{"num_hidden_layers": 8, "hidden_size": 640, "num_attention_heads": 8, "num_key_value_heads": 8, "head_dim": 128, "intermediate_size": 960, "vocab_size": 31586, "hidden_act": "geglu", "norm": "rmsnorm", "norm_place": "pre", "norm_eps": 1e-05, "positions": "rope", "rope_theta": 648000.0, "rope_fraction": 0.5, "qk_norm": true, "attn_scale": 0.0931, "bias": "all", "tie_word_embeddings": "early", "parallel_block": false, "extras": ["local attention windows", "gated attention", "exclusive self-attention", "value embeddings", "hashed n-gram embeddings", "an embedding shortcut", "learned residual scales", "weighted sums over earlier layers", "capped logits"], "init": "orth", "init_std_qkv": 0.0184, "init_std_o": 0.0, "init_std_up": 0.0184, "init_std_down": 0.0, "optimizer": "adamw", "learning_rate": 0.00109, "beta1": 0.9, "beta2": 0.98, "weight_decay": 0.12, "lr_head": 0.012, "warmup_steps": 415, "schedule": "wsd", "decay_fraction": 1.0, "decay_shape": "linear", "final_lr_fraction": 0.0, "batch_tokens": 262144, "max_seq_len": 1024, "doc_mask": true, "train_tokens": 1742000000, "max_steps": 6646, "dataset": "wikipedia_en"}
Each number is 500 + 25 x the weight over its row's rms, rounded and kept within 0 to 999. Layers, rows and columns count from 0. Numbers have three digits each. The size before them is the row's rms in percent of the matrix's.

# up: layer 4 MLP up, 960x640, rms 0.0418, rows 510-564, columns 480-559
# down: layer 4 MLP down (transposed), 960x640, rms 0.0385, rows 510-563, columns 480-559
# gate: layer 4 MLP gate, 960x640, rms 0.0384, rows 511-564, columns 480-559
up510 096:501486524517530462521473514494498493491473477522509497457505556508513505491543532526491464458494475459532470444526520507474533511520482517524481509507470444489520481500521477510451496524445487498492483490465532492527516489492500461506473501
down510 097:478511476492481495507514509552509495513524486508490493499462503454480486501501500494495504457503505457485504501484522520513524514491495479504501512436519562470472465507493492495499520493547470468495499464513512434489518504484489525502509480
gate511 103:530517517509460541502449526528513498547503514523500508525517531437501506540536489506491489466485529520474489526519462472492484499460486535480516539496513549462489462463520513476481498484477481498501520481521503490521535476529507486500504517
up511 103:478514485460494494511506457482497504486466524464439458524516530518478512507534523491539489513507479508498457483499495497503504524475523461534512539451486512465472490477540512581429527467494508480476508524447495508493524523491484519466471465
down511 107:451504551515501511495508529497457490452544466483488526481511503527470541500462479466473479514502495491471481530523460514528468522510538473507484480495538475477499511508534428549494484488485502485478467585490501526489462497489491490507522504
gate512 099:524478497492511492500514519500490493525521519478487502515531503510496516475491490513459494469477546542503489511505480476472539456470451489474511494529506541525498518478496501481476538500494546500492511522489491499509510484497449501489520478
up512 099:507508476476467503484453472510519562485560478536485532520504522466476480538492520534506525468496498480488530494483427504486496523494444516517455484546527488491511504506494526526545493494514529510531509531486501505514502483488529531457528466
down512 100:464486494495475499483467527502462496479518507499481533508504518505495436489496522521519515500532516464486511548445494512508543480493486511502519485489459471546498564486491524466517513518503545500522543513512510483483528435542517468463489531
gate513 095:526509475485495500540508508470480478492519516499468487486487500535460548484517502516489495486512522556497490500498481557508486481478507491532472487485468519513516530493533535521469533479511495498454417505484551539479518533523504495474476484
up513 091:505504491502547473501530514509498477502489475486487540540556477518487473516491505492456498509457495459521492494456497506517495487487506486499523462479479466507521501497519563544535495467494522492488487461503455487480536488496505498476523519
down513 096:473463529514496481504454467445483487485473489500508454549480422496488474479529471528521523501460477465510486504452494485506502515529520500453528499500507487471499515528525528487521514478520473512527517517461478520461524459551519466483477516
gate514 102:501512527475498505501528520488517491487523489480517466461459535533513512474509485440526509512511553486513474491527517484530476497448491513549529504472469521510508486502546521492478497506559512506526488474498553491497477494474550486524522481
up514 099:472519413515480516508515488522503492521562523511479503493484463532515521526494505499467477526445521513467542502504560497518495420523526516510468507459481452496494471445471481486521498495522507544516527443508511477486513511469488504503526499
down514 100:537518523448460475488488519469499538484509489474493475480488510514516485517490472533476563531453501477503508460509528488520490522494483482521435499527452463493496490497516509492507533496538496455470479485492521538490487525484534481508499478
gate515 097:478557490492466504507504493503525471485538487496482494484547499511498496506521555541514520465501477490528514492508484497458503468516507503471475502520491487473526471438502495517488489527464555521484486488540505461477483529520518542486522517
up515 097:509494511484498487494489510486511526521532495483514503484464493434484505505480459472515550529505509453532543481500522521480482519491523460454470480478489444435511537541481496516525520497512512493486528481488506494502484501486511516539557450
down515 098:482508525470516522497552462480492528473535522480491475484504503486550494469510541525480498489530506519490471524478488493467519475529496502456519463537548504573491495499489431490422510518513494496501528527460508450536536533530503469522480528
gate516 094:475486538556491477501569514491511478520471524484485543556512488520515485514490547491497527490477469534496523490493491503498520524503492514440550547476493480494507531457533528500495489512520526527496525544507495526549507507500466486524480547
up516 095:481443489473522497482480480501495491510511543487493520537515473476494481496499482487455510498463468445534479517507499504517503511488519491475512517531507489528516494535481500545517471521480507461503519499471503461484513457506565522465440484
down516 097:507483521425494556452499458500468489496538505490483498505506559463500500536513465517485496546464522480526483482509544509506492491507508508466470508520517476469521472505486504469520519496476460492454492487474522532497528487486510534461447462
gate517 090:516471523508528510508474514504511530456522523513487505454503481500552525528510533498473548492508496493504512499515444538568533502451538537503540491482546528500489470506503471512496490495524515483474500474537506501490551490510487509513506504
up517 095:519489515500459456503525530466503520492516507487496483481515478518490517511539531492501547499514479506499505473507513518482546505503485467507488516500487481509531520511500482530533473522508474469521517489502424570515518492505489490555495484
down517 096:514464525523505462534506519508564498485493452481530437486528455502507469510533505471492533493549504488467498512496519505455477508535531475522536534518536441512508517481480501501509480467467465513506492495492531539534495498506511476500453464
gate518 102:482527522486490519534478499528494511491492465483477523507504502469477562504499498506483500502510488469491485505518471488489455503435510491528512488452514478539520548503542542511489483489498456495466513477520556505468470532513515537515488492
up518 103:485515530518519473498474510473487491509483511501504533477503492492466458487492509494483547517483489501526509479522518455489548533511515507481435539557500459519506500492498438497517503500485497508494524524514538470484484521499486504520488498
down518 103:463547477506544527513466538468511523537479507501520536510499494532471506507524478522491521492558534507488515531472490494468532485489493480457504479460472476513501482504564536497475516478488484478535510495566535460466552477484518506532483522
gate519 098:461485465525494526496524478509509532456520490522503502509494512507503483481492523486425471500495516476498504516502482510502524450493448559490515483473525492561527511548518485476526515506494478486523500447534445486523517488522535530521487547
up519 096:501550486422523531512545468526489514484485498517527467511512466486518502489511487527510523494513489525498497513478562491528468524519511503484516507499528486470513481540472475517518567544485459459466477495519522491501502493514497507517517497
down519 099:504547468492502483505518491481467549466511519474496487533550465556508466545484499511466502487450487459479513490497508487521481512499530477489466466463512515482459495503546496496469504521517514477494504491516487474476497521479489512473531498
gate520 106:520560468488485459501487497461496474502436512537526488486502515538492491483529527509457482480527566450504508503521476493499483525471491578519536505492513532454468482478471519511473511508468474458474476484481512537507509498505526489495482493
up520 101:501490487540523460454540479523524490472525532489500481518434537492472487494505475502537490495480537506511491476523521504507509520516500471546541500503494495553532467507503468491515483462475539452496539501525496500517512490537482492538529531
down520 105:500518509462463494508515475472536559479495486459528517495521490489488509507485522479524495501478493543477491556511475514541531474520479473476524496530536447502524483500491517520483486538473502510521523531502490516481479505487519503513503551
gate521 100:501548528486490536499516446513501511509498537516505503486539497470452488506487478473450486462470519494468497508493540471479541520491483508495481515451499504535478531507473534525476524488512510488489482470500465481516491508496466541492483474
up521 095:499489527487514465520494541467482504480495546506500475497522507528472516496469471485499531446499484470508524543485520485525489501517497502468490520508474538538507478462536501505489492495543498506483467539500498513488477490518503522498471509
down521 092:463476504539507511502500512503474488527469499481518477491511479484501502447497497488496509456519540514484475528452481458517452519530478430488509497478451487526540492539487509537506517533545502534508505470507471447471496498505516526495481478
gate522 093:495514458484456487514544496500470509468512509511461479505481504519490505537509521467503477492517491511503472499529483496541451467504536523525493440459519527507517509534482512487500502503480517538528480474528499486505502523495472521547528481
up522 099:497531477479480499513524502486497477491507508502481535521503471485531498541494484441478484528487520509544496542522511505527479472447502521516486486433470520466540505503520519484526518519516521491491539489488487459465545512505449491516521466
down522 092:519446513481473511487445450511509497521474466510505468482517554497514527468487453526463511475493530483505447472499464518533517534528506481509529517556497495483441491491505496521487516470502476535513506537500466520490473485489498520477468504
gate523 108:544547482502533519510510511538509519515451461510501516488536503499484511534522510442505490478501473517511480477498498502510506512527510465549535492475500501467446515513496512486462533485531536531517489467486498504494513540483473460516489522
up523 099:548518493527486510513473520536517535479444507506493531474515492509534462518480475502502469501500490508501478514490488524523526551523519449476510490489486528476471525532483458510440490485531477500528458468486526497508490515498452485461481525
down523 098:456497505449511469490480478456504484507570466534444431515506499495497484509518482521507540527505507499479503518517477468514470455521491542430463491504521501516510467458511519500544486505476502490489549520464483513538519514503514549513542477
gate524 106:496512498516497488497504447538492490522500487540507505488488498499482492471503512500515488506501524525465502513480446501507493495490497483511539508491525478500482507517474482534506502523519493476505516436511533497476499530494474538532512489
up524 103:493474465482439466500502489507508521505526527556505496504522495521502515517459521526497474485487520513492500480459473507533466495484535533487493529479533480497475489500486504479466467527469499515488509482493572466441531541427534481504538478
down524 105:482518488504544534499491501491535505499457515506505488507466498480489488521519483535478506485502508517515469471496532484459486543494502499497495485495472508517480518485544472499497510482489515516472493527475468516496495523561506468468525506
gate525 097:497469556472484526488539480493521500490513488501520487485512543465501527524490476513494490521471478490502499439505517458505482477461499499500509533511501473476521527477443476525476520496515465498482507520531483474521501506515507516471488504
up525 103:535455483558522482522475508483496497494489487465442556479452503529503484503536492520485494513465531481483513433517524527462524499513478515488484507497523491508491522487512476478481512521518498489490482528481462478490520476513515550503512461
down525 095:475526497528499492492531492512519468524518466554471523499545527494516441496483501493473481503504507481492515470495472498495491466538499493458488491507496449497489514491520527465504541526497519532477450491471553457536508538515500474494486468
gate526 105:517536494509527506521467510533499477493489495521474578483505495517502496487486480486496475532511498462530512526483478508526504515508518531544468506499512467546500469518499485494482490477490501471516512485485508505466503541504475478503479515
up526 095:473467459484500524491498464512525483494480472518503449539507503504445503472495551510454528506492519510450495478495482480446504512456464464506482499483476519466560503472483522483493476557459508468539489523495471515499493499490522505538522530
down526 101:485527522503529483518508481520466500473499502513503531476478503521492517509501471494506469478528473509545492532503511498537455484482530509452514494504514497569473568497517500482462543453474477514519473500458535530468498535477532549509475500
gate527 102:493513529540508461508530499558486497514496508505495534503479524547496496500480488483476486548526480425468508528484538480488502486465510536503537524478483498491491491484514490521455507449502528486497532521505494492491522508461490538522497471
up527 096:535482489469498465481510533483520475459487502477501509513522523533469455487499518546481489477494460510510502469537505476518518543534513476509484507511509501529518489464480482526499497522476512533553487507454475532509466520464463512507488521
down527 090:520475490468461497452527506474554492480505504491498552522568486475498532460520459526463524488514486456482491496480522524525488492513464528468493481538504514495498511456499525501463490467492531504493495498566524572555496507499434517529486522
gate528 099:527508503536475519487464498478489474511470550539525488536498508529515459569533505439508478484457530464514469504473493505511533474481483518474492481586488476488512509477520476493480479516518505514464495518490462482483488524492527541490464462
up528 106:518516573542469468519490541482532502491538492501457457511468494501478530484504505512512465490494530488494483509473487538519525491501509532533494515508495468545539514539522511475535447509469561500449510520511481472497532507468518531533460497
down528 098:570530506557506503500504509535471526467518485485488500474473411465503490511493505499504499453591499514487493474531480508510487525516492505504507501542498477471458492520547507523505524507485512526481491512510461484484483484443488485476523467
gate529 102:539537485460489536496501504485479444476492541454500466465491454518501462528479532521473494507521476543552468503547490491507467476485495464458525470506528548498502516504512483478487535480518478547507488518503504510486506532517485510488494490
up529 101:468507498490506500516503492481505480494498511508448546528514547531476510484492517509461472478496478462514508537487523454528488512509479471493528448457479461450498488488558497534473476473525490521458496483510492452487481524454504518491540554
down529 104:448488553516514484491505499538508508529484443505520523531532478478497492455541495516483528509517516464511454511501515462506483513542507528541509507494495416473466512486480525517489508462497502473510504535505482511529539469522525475489445522
gate530 104:514473546486480476551483564524505494501445504495480518468523468504539511556479514521450506483510474529488480504518510474480544496469488463461499473502501517500543482507499496508514518515509514489488466498478503509476488495481493484508492531
up530 114:465518496517459512480502451513516470518548515503490480547538506526492488480519485513540471489495535512502486534470503503485524493473479509475501489527525489526468508476499489507529458477494527466545525484511471481515487502501517536500519508
down530 114:485463460484452493480491520484514542525497453475561524542462519491521527524550470502480503531540551492550502479487519511491494472523505510488536493529486473468538528487510508505505521463461436513507480504526495476486490514473523511519511471
gate531 101:538506521493510475473526542504517514476474513531505492439535525542521445493513474510509513460480528488490465500499513525482503555494503490482490530547501471482520504529537462511485493517499508509463542537498507494457515560488493503485463454
up531 104:496448482462522458481475514518504538516509527529494527471492498489498497529504539514546531487497482495495478496500505499541510490475483508487503492464470514511512502528459477514517464514478448488541493501487545538522504507505517461493486516
down531 099:464491476489532499532441474538523520504507484466496452521508537523485520532484509480511493534513488480486504486485488529505518478533514509506461451451495489474487514506485515531475494472537467504520477505485556518491496501525478527497484487
gate532 096:507505533524487513534514489493470524499476512523504492460531492510510443477492479516496530493491481479525477530500509494483518487549491566483504502503513550539500499484496511524489523490523483498514503496510514427505498521487451523485482534
up532 092:490470518529493460488503496498533498491567494490463466466519497505498478489506532524455529485506517497487483505476475498498530529464475492465481524534554500519495491502440499459473532508501533516521483500497500514538466504500520518506483501
down532 091:471469528483493487516524504529513496445483502469548522531481519527473540489523496505498527488515549515504486530513520519538473557508529464517530539493498486501517487488471444517497483490491485502479530469486452499496528454520484457535480483
gate533 101:527479468463513475489495515547509484486484506473534490500511528511498506518482493509513529488488496489494523481498470520492495570491457507503514505495499514530498535528581526477452509431501492521478512511469477502512513510514461519465496513
up533 098:489494507491498525504524513490496471484480459501507519505533501537523499463515502497496483536515522452491492501501508522538494536472484527472491503481509524546515521538497475487446508525541503494535506500512455512511457519517512516491486524
down533 102:476512457439454542517466481466479484520526512537483504482517504492458495445499480513502515453484477539505502538538508505463448545475471486460542528504496514499539523481556529479507510484519508482528501522466483469499511515484515532535532535
gate534 100:536481529503486481520478516512484489511458490514511502451560471497509507505509511487509512480497461523489464464545486468490531530477470500519525518541528511527486549522478531483530512484496456473491525507520490486530495481500500498542494499
up534 099:482470501467566515473499506475489442504497513491537519497491480503477516506518490475529472540461498487520500550496496512504499505488494485514497514484510505493493524479533490488507489477533497509525519501477525502555493439526519516460480493
down534 105:529508529514482495495504510488525539520486526477496482506504506487503476527498540553457455525518489487502499498475492511441495516552481451496475496454523469487464525494465479471489526511520494495490491496476521496504500484523525537557521486
gate535 108:522482508468449535474536560469507526462479482516520483542481506497482492488502473470528487495506522511515513493524494504506496470505475515502492489497495511469513515521487492506508494549500526506524497499519485536532567498513440473506529543
up535 111:466519487499550488490464469492519476520507466509456532476517509511506499464514548510486513552508497499450507504458485526557469522516538506503481459479493452540490512516510494477516562484523500483499510482503537469472492496472519516493481502
down535 109:483514511536570482462500475504483523516460519474481525494520560505532554501550523516482508528528518503478539514516499497488487476523488515522492500547457473477515498491524497499445512484517474499469470512490534511470489433453502518523451511
gate536 097:493488531480491523435463468474508498453468561546502511507493471551485525515540505508537510516488515474494534458543460473477510489513469502529514513518513504506479483526512524553527486478485448497452480530480475489530502464559497516504477516
up536 097:480499501528562499498456517486546504498506514482486507496424507462513462495480494497498493510518496483524518498475491544548506547523499497542551465493544493484486511507494489526479453523517500511508526495510528501529451495481500499505449496
down536 094:536489471513494491457503489481477442533454484517498472504531510493485486498522507509480476484496514576485478486476541479524511486467505505507478490530452520512533500511536514480474490513497495498471462486491528551516489541506473495494543481
gate537 104:511473509481518544550494499497487483513515530504481528435481500479520523517512485487496536424548485478554472479504498539483537503466509504459515507491525541501495524541503502490472524473515493472506456482531490506520469466522507512514477460
up537 102:492513471511507503506449493490501502516518510449505508548473454501426476527471531488468493468538513521514519531491536532492543486510491502508503466515487482479535451486512519478536510466494496452503485471553503466493516484453526456506566508
down537 103:529506529514512482496509519489526544469501475489511489543513537498508540487538439490503448484490554528460511517443492487532474484506478527513452483503451494489509478537524524523483501526529512513460522510468518537464510528487512534485485506
gate538 098:516550516503552516517484502534484498501484524502489543515478516503464474480537532479470531510525524473510514537506510498504496473499522522448491509514511507514512489495472511505535520494520496495443472460516544454507446480498502478450506487
up538 096:529512515518480489487493505502475500507531512504460491460520506471522445470502515445482488551488482494504497541491476532469522513518478500416473451513538485541512555528515519508493492518515520493537494458458513449472418518465480500503477501
down538 102:515496470505511548506535440498504515486487460515504513517545523502486498481522490509490481491492508478486490503496549458515503478525514504522515522501464505538494474520494480520458487477495514440490504474545491457512498507529486506516529528
gate539 118:510462539551465513466494551493525515483428510480505506506539519522496487519505472477486510500477535446491476522528529471526543510509481536487527488492523485520496500474510501515536512467542484472510509506486432517462477520502508508521561480
up539 125:500528481492544482523494492510520486493514508508483494505439486490483492466538481523508495518488494539513496487544476553480478517487531488527539519507469521466500467505503522526518518531512513495506496509549534533520489476501484476526480467
down539 123:489517495529512516541511511499544491519468497534492508504537473536508510528504506521536429548520526499472508520501515475470485513519526439508514487473519548484470503493516494484473460486510508480460495522514502471508491515454518523514519505
gate540 103:457483532439509544482538502516507505498510546511516495482509485495501479544547500467480483465528515492514504493501502452508499489523503498464515537521551504469474524477509458544527500498525472479471490526506454497512486494459545430538495494
up540 105:514505497484485533504476505540487498512508551452509518481514535509478476482516438496501482473468516473452501476478530492499510488499489499538531525506509566491487510459538495487508498480499483462458499491479469474449501512518509449496466453
down540 099:542524471537531548495515472494527544485549503491530480521540482484494471485554473506529469458489507453498496479465555513480514511508524515492499513484518524500483515519475554452531492518517511465496466464539513502496507454452572484486478472
gate541 098:514521536509493468487503469535505458510499508524516525519514500522488511483513486448493536452527527491497490481512511513519557467487530518526488491450521506483477470503494497516500519492517508517545514488534452513440479540524514512466532489
up541 101:465469501480483502487506495485505504487531460490536485481501493464494491487482491519510451501506478462488486504505527496494517502492522509458490511504492460487502512491513513510545539514527482421473438466505457527436511495508500459532525487
down541 098:485527496513502495460488497531491482485583472476491472519466516535502492518479512501478495534501512500513509525514528505485517510584464512494504511498468532477483488514492445479554509507541509525483502504522525469469514550441453524496504469
gate542 111:523445464484526488500466503525531481522467489532475486499544533509514515527534514536513487522522510527502476486513526459538520512440491454511525501488517516486521528504482492471491511464478498497521495492489530495552532523503521509477488527
up542 125:440538518495511519490486469523497532450521477458515525477488484492480536491519487499498486486523489484486539529511514515459531521512491509515494508517435513491514491507497518497523530503475513520474485539486492534511501477544497474512473500
down542 119:458517533495491483464548517513497496474505505491539561482474477527518521457507489475484546493538555525540513522496471522521527509520464499499511513569452507500499530479470470503511502525517481484501469509512520515468487489519483477487492499
gate543 108:521537477524533528508478528482492465486461490464533580508498515509473501520463439526493521506481514465513475505576518487477515511505509495530505512506513501471504512474525506519500553460489492524484509525466517467518525479470479495464514542
up543 102:514501466479529532488485496482516482518481496476515538501506481545468520514517475503516511529493516489530488470539484495512505483493526470488525530481502540486526517543499534445486505494478520468501502510514506483522537474481472484490518518
down543 104:454487483466510519485514463499498513510520501518551514470494485528499491507481523524532488517481454497476497541505473532503475452516488497474459510525522568493475496518487445537478475523495465500513519533496515501545474528516510521507509508
gate544 090:493477538536472496538478508470492519506486476509508508523496507526489486494474477499498520519544533541465484464487499525491499463527546518493451500492527522492522517509488512450549519519523462498519501524502545495495459502510508509437458533
up544 089:485523462452482534493505461435512457480493512519511428548474521527490494554496497474520485492516495524502476533494518485469454496495440491501529492488501523444462508536516523483451493540502480521504519479496513524509526544475493513528497481
down544 092:446499505505513496502501509493472536517527506510478496484520490515513506482528473492451507494513551531449464510495497526459534527500541494493453496470505525512482505511502526502519474490546481518513506459433544537493502497514517529479484468
gate545 099:494497492487475505513509504475535467455448545499543453494491517469491494496522550551477504464483487553500476543493473466511500509465521506471466507513516532476460482496519515523479502500483519515458539528479529508507513465523492527520513535
up545 098:532488518517476497498466522480498478523489521491453503524493524519525495494547507482502507542490489515483496547457522500511517503533507504468485486531560478482507535509492514523502490525465505473503468490512496514487526508532499488513545540
down545 102:515557522472459488499526543505467528506502508485496467517485489529459511423477517501515492480548499527529445474478553473539479488477488502544492430485501467512514520462510501464520508536492565467488561483531492486516522496470513499525506510
gate546 096:503501537511481466499500527486443498520470552497448508491540500513484491486494494461485533503446523517454499512492560537517467462467516499505484505514497538535486496500536503482549518476551526512520509552495517469441472521473518506458503551
up546 088:516524548467491483486535463560505508495481506514528534478523507512529529521509503490484477512496537543518502505452529469507503471510513500487476489475535557489480465493489491460508495522528490486545491522495522471479463516471524514491496478
down546 093:475499503508485468472523547485484506477522571499497485465497473542488499476504498482457485455488524499468500505486506509537484473543484506525498548455518450540433518505486487499504540486539506487467517526511492529448517520448547529499419485
gate547 099:560490524465500498490502482487475520544514504482484497516491470493493524532515534492470494462524494509517440468504523519526494480527488476547517500501440517532531495484505507485465483460532536494497469512558494510507487541475513472488494464
up547 101:492522480489492520501517497494505473494541441480496510482506536488504484508511481522501536547516477487464450498476488484479503531520537503512459532492497475489520490536506482509470524493540469536496495473503505501504527552544530539481519487
down547 100:471468470500534508506422527498510476510531522486497488494488500475517514474508473547469524521541492495513502498501464498496511499495513505448504525484463509491579507531509525458439469500518495503482500506504564476539484489522499522510453530
gate548 097:455494530470508515454524483488494488550487457534504509464499535520509478472471499500525475515521489455530490518487532475477478522541504513502484491546506484488495511471487498497485514512504446454503481504480509554455471492531549493524477520
up548 097:506506532513505496486469519536523482478451488487469482475536527496498482495513482480498476489507515529433508516497454483530509486478486498470478495451481494504517487459498467525521496476534495517464505525485468497480487503499508489496475499
down548 101:471483511499473517524517484466527516492461487532521548501512510498505507488514485483512509488534483438509501565508473484465488540522514483514510574470531476482536498491475506486481517498484502503507501497534542533458494504520531500552479513
gate549 099:497494517503531547510550507490488477501531515454502463507477476463513507499516519459486522548486479488506559499491473492467488501502526510488482498520463518523524497526508515511516453520499475477498480498469495531452510518509478515532477468
up549 097:537529476521495505513480507537499500529494506507550489530495503536463499489517565493467471489536467505516458496510560509489505486459488499523514523493453473513507465474512524514499488499534495512552492452509483474502511482483519493492480450
down549 094:509457474475511535485522482526509468526455528482512520498500483488513503468483517484475494538511512496547497465487520515484491473532546523498472500478507538512479526502497486509488492487543495521505491516481540517512480507475504527526423543
gate550 101:461498491455505469533444519536453465525485500495479483491477529508475494536455491526453510482473519479513460477493503495516504511514480532512505470517439476486506489469518523517463524516487472484464480491475527473484525492460497472485495476
up550 096:493486539520512479521490494501514468490498521526534518486500508500503476472542521499494467508461514481472470504520474513480498516482508482481487522495511528494537471510477528512504449493540503473512388497534535510513544483502509513510469477
down550 100:494500543506467541478501488530522522509497523514522480537505520509550456524501494495495459488537499462461498501511503539502538530551500466515479484464508520537425521556503472503492472465494458469530469498482455571518506519524482529515493540
gate551 109:517472505496486501489501492494493507511497465446508519528522534522556497510525515517521524526504514469529503499470498468497473498491511503527494544558546464539474483547527455473488551511507488466531516500507446493482480476503472480478516525
up551 109:469453510467443519481572499516550499511504481482514503508550533494525545520511482475482518507503503448478494542505455478528520475499514506461498507501537500502503508533473506527512472467475483502475511498500446484473480510475508526507556549
down551 109:456515523505483452485482523492456544509539502480536462437426552487518493530490482490474554503507504521474507500506505486527498495452542515470512503491498484492504487533443561526462510508515586483523486519468517490488435483529528474490524522
gate552 097:533538473494517480464511468508500495494507470477457500442467479484492512508494484484546515512517482490500504482483485546453511497491518536484467509511515525527511515455507550479491514488475494528529521521512490505518484532503474499476517494
up552 099:516489522507521530521503498523463481512483503509490575513519495526496518454522466521502486491555521476462495479512477523513520500550560514502445526492514483494498527496532497507492525464487476504539500498531565536472501517479488469509481498
down552 097:468481502520470481487507502515531514511501470524537503506518513537505476540542452498491459494540560529472511490510518506459472506529426492457498507531507504524538486502476525511492470496505519518537532496500511505532519445514515522501497503
gate553 102:519484519485514482504521542514501513494457504500522467505540446486508493542496544495520475476510491522524510500462431536527469479466462465489502482465497521536504517491519493499505496522515496474465476524495497559503529475492489497484504485
up553 112:550487488474486450535516495505475526522488491486552459469540496514489508501519494503457510476491487501495447547510485522462508507506485472503545502475470484500515511461484483508526456468542471481492454474500524497501506483486503448510461522
down553 106:476492568498496508537487477485488453500508485494507501533491518475457447514526510484530487475491493516482481547500492492451474510529497467508504484501514519522495476525468492549527549501469485493514499518499459494515521460550512534492516492
gate554 099:519478495511489495509480497465476525513484523459478489496511464448489498535489485485491537473515502502520503462520520518509526454455510563506514505508531526512518497483518557483487508501477490502547474502494528516547492520504521520499478488
up554 101:481521515467447493505501505518525528492542444526525477496505543517520490511521464511533505544493516475451477504508444489486475518466517514494547493476492511462468467496510481505528519493491483531513488490540497460497545532489490525518529518
down554 097:499467516444517566501481507523503480479470475492560512503487500458507466521472472499502518501512476514481497525516468503500481490479511519489520469505481509455492543511518483496487555542526478507458452541541505493495523504497495474498556458
gate555 105:497482535546472508514482497506478486500495539507547507462530518513503494502484485435493486520492544525465491476511518493481509496478536532512464515491471459454531541503476488472496508514549485479500522486503504489477469523504513534471517457
up555 097:517501497449477480498457502506515468518484537511504460502543514490482520529547485477486504490477525488487478501446511488441500465490544528531444524509537509501460505444466515510515508504478483474513483444531516501496498491459544508485526529
down555 113:475512495467502477512496534478484466485460548489549512536513479511481520488479475488475509480492524518477492483476518510557524508517535491514487544479534474503452484493448532519505468462468495477450509529531495506480476484507491524507499492
gate556 111:489489505480450532460527516491471498481487534478497511470481450495519464499524555475494473503536478483497502444536485532514517478519527469483489495495484526493535493517449530522500552429491502457551475475482478519500535467540505552504516451
up556 100:491491489484454490482526480506477486472505519481477509502474495481463460492498506493506516521507479503529506498507528479487448494499478477512506478440498528496500471517494515507495502538486511505531530471503465475518479522488512492501489496
down556 104:520536479508481532514488519477461492494532498518528506504509512506505442529513493513475440475522497528481534484522535536532545502522491429500543501487515525527520484498477487477496515511525516490488473467471453533503468502508487507466527441
gate557 097:476495486519548457501511517531488505505480449542526493499493527513506484474474485507531532470562524499509507481503443525558531482489488526518479498505492531492504467525485516481499510530509518466502481521449536518539519513500477475485477507
up557 097:464547501445503513473485488519523492486468502575489524495543505543545510545494534487458468496504520451462525498504479487556508487524490485511516483473528521499515490493466532478507540527525499461504463507484457491539480488470498494494518518
down557 098:497514482494521513441487497459526463550499456486511460495466518438531472512502497508475469491515507523498489515539547537532486494517541435529521474476519522491473460481493503502510547514473493491536550523484459540516508501504494532509520487
gate558 105:491488528525527533505519505504483512472509520489482532538473527482563462541480486496502524477467523507487505471507523484513466462512473509502501494476506514467499452436451484480492567521509492450486482485538491508461478478505494482558560488
up558 102:488524523497511481529471517570502486498466495513505532493529519501545487488464494530498478487500470510516562508509470426504482492531533476471521476540496469501511477486504509466507520517499452453507502484479518495509451485517499511528520523
down558 101:510492466528503475527498534474521482445525502531531533461465523498565488516490474529540491488504499507496492494464562500468477497482485483469501468462529481497504451478505524516516505526466490459532509501470495549476524477510506498518516518
gate559 098:532514444486469459507546538488521499482485492457488435502494497538506486528507540478512494521498514484554508530530539498493501507491415495510507500479532507494506484472518464463504517483527557495514501513477498499519491507493505434511474485
up559 101:519492469473484491468496523522521516506478528535461518453522485446529480527538483503531496528539530521508480471483500490516499509501535531486461469454519498544468438498490491523493509514481507499544468480518464526450499531483517456519494535
down559 102:546498490508463512516501504472475504476487497515512433489502522489481525523510486515509460472509510489447486506519440494519539509517521489526502496463504473527518523521500508475494517509527529504478489499528506467513515503515524493518503512
gate560 099:509462499472499485495519470479487488516510487503488492494530531501527549495500495498453509472511461499475517473498467541495492466459535507485518451469526525485530447514521503437521483475486528495496455504462455479478532512478467509496448490
up560 095:479539491498499520514530479478494476539554484479531527477464516490511497456526477501443532481479507547495503498499512492470466504474549461495518491492486469514497517482508484538451521492497491517505504483493531525474459491480567509537479493
down560 099:506473474482496520521505481508469441478501474494484504517497446495516510501478470492499460514528490507496504503508514529545521502507509493517536513454508516482515508540510467495484507490473528517487504524470402483498572537523468477540501507
gate561 099:487476542485497497501502489453474473483454539525469469479459519479502494516511527471520495490466480505526496535540519497526501498514447457530516526480517517485485491489481507533510496492520518491504516540511539486510489539520494535471528476
up561 102:531536476539525505553512486518473473478538519508500504511492519516528531467497508466492523511538503511533485478503497466535495515507522495494508506510510532507538449478527482486502520493514476516496498508519496533509477507522519527501461494
down561 095:503544498523512506455513497475521481488496484537535550489446512528509439515463493506509528495503511474499496498496485535508444498514490531472505512526463477487475496535434471541482482525513478499498496492429491489504488493495479485488490505
gate562 096:530501507478520483500514473475506513514529507474513517512475488487483504497533454527539530505494493483484516451481464522454475495514505480503495500537519500449525491476498463537556525465502481490451463519474540486508501506486539448460528506
up562 092:503541493515501496516445513525528500512523462535474504516462534531474486478471459513471478518521506467485545490545448519477520516524443526521487488526499479495498503496513509493509447474523514532504511488474512466517479533502541509513479506
down562 094:508520504517506483506532533510509495471456501475513457460479495522502504514473507501474491473504536501490485528515500500488487499492516501537535464524490522492512489509509494522492513468534484517487515499511490447505545534469482486516525532
gate563 095:520466515459526487501512484472509504511487472486483520485538491466511494487532506504489466502496488471542505466530485529514519523496514495496505475510496470555460516524524494537505468498542538481471497527498479472496446467489505530479478524
up563 093:474506500456485437531510531539516499469531499486511465535495526497480482475514489506486530497500488460523467446485469485506511491514484500540523469493497483516503454524488529481538465525499488504520475524517467509494510494482511511527484513
down563 091:490455512507488519514538480493479489514518529504529469448544525538538456487519521495553534506522537495458503503498515508463487512481462488503489510509523453462506479481486521480511450485467483471534500494496523519514510459515481493479491516
gate564 094:507505482475488513501496489552544491471536484481469497499516504490504504517499453492484486528460532521512473510540529505461457523467536492492501509497492547502533464500450484479497510508481477540475519484516457459504502490490518452484562496
up564 094:504482513501531475483529459506470516490487520528499496504535454462503530496529501507485514481476484506462501535467485498482507531502518490511484528516501493520499507487489503526484502496519514491468488505476517514512466521499499454497461449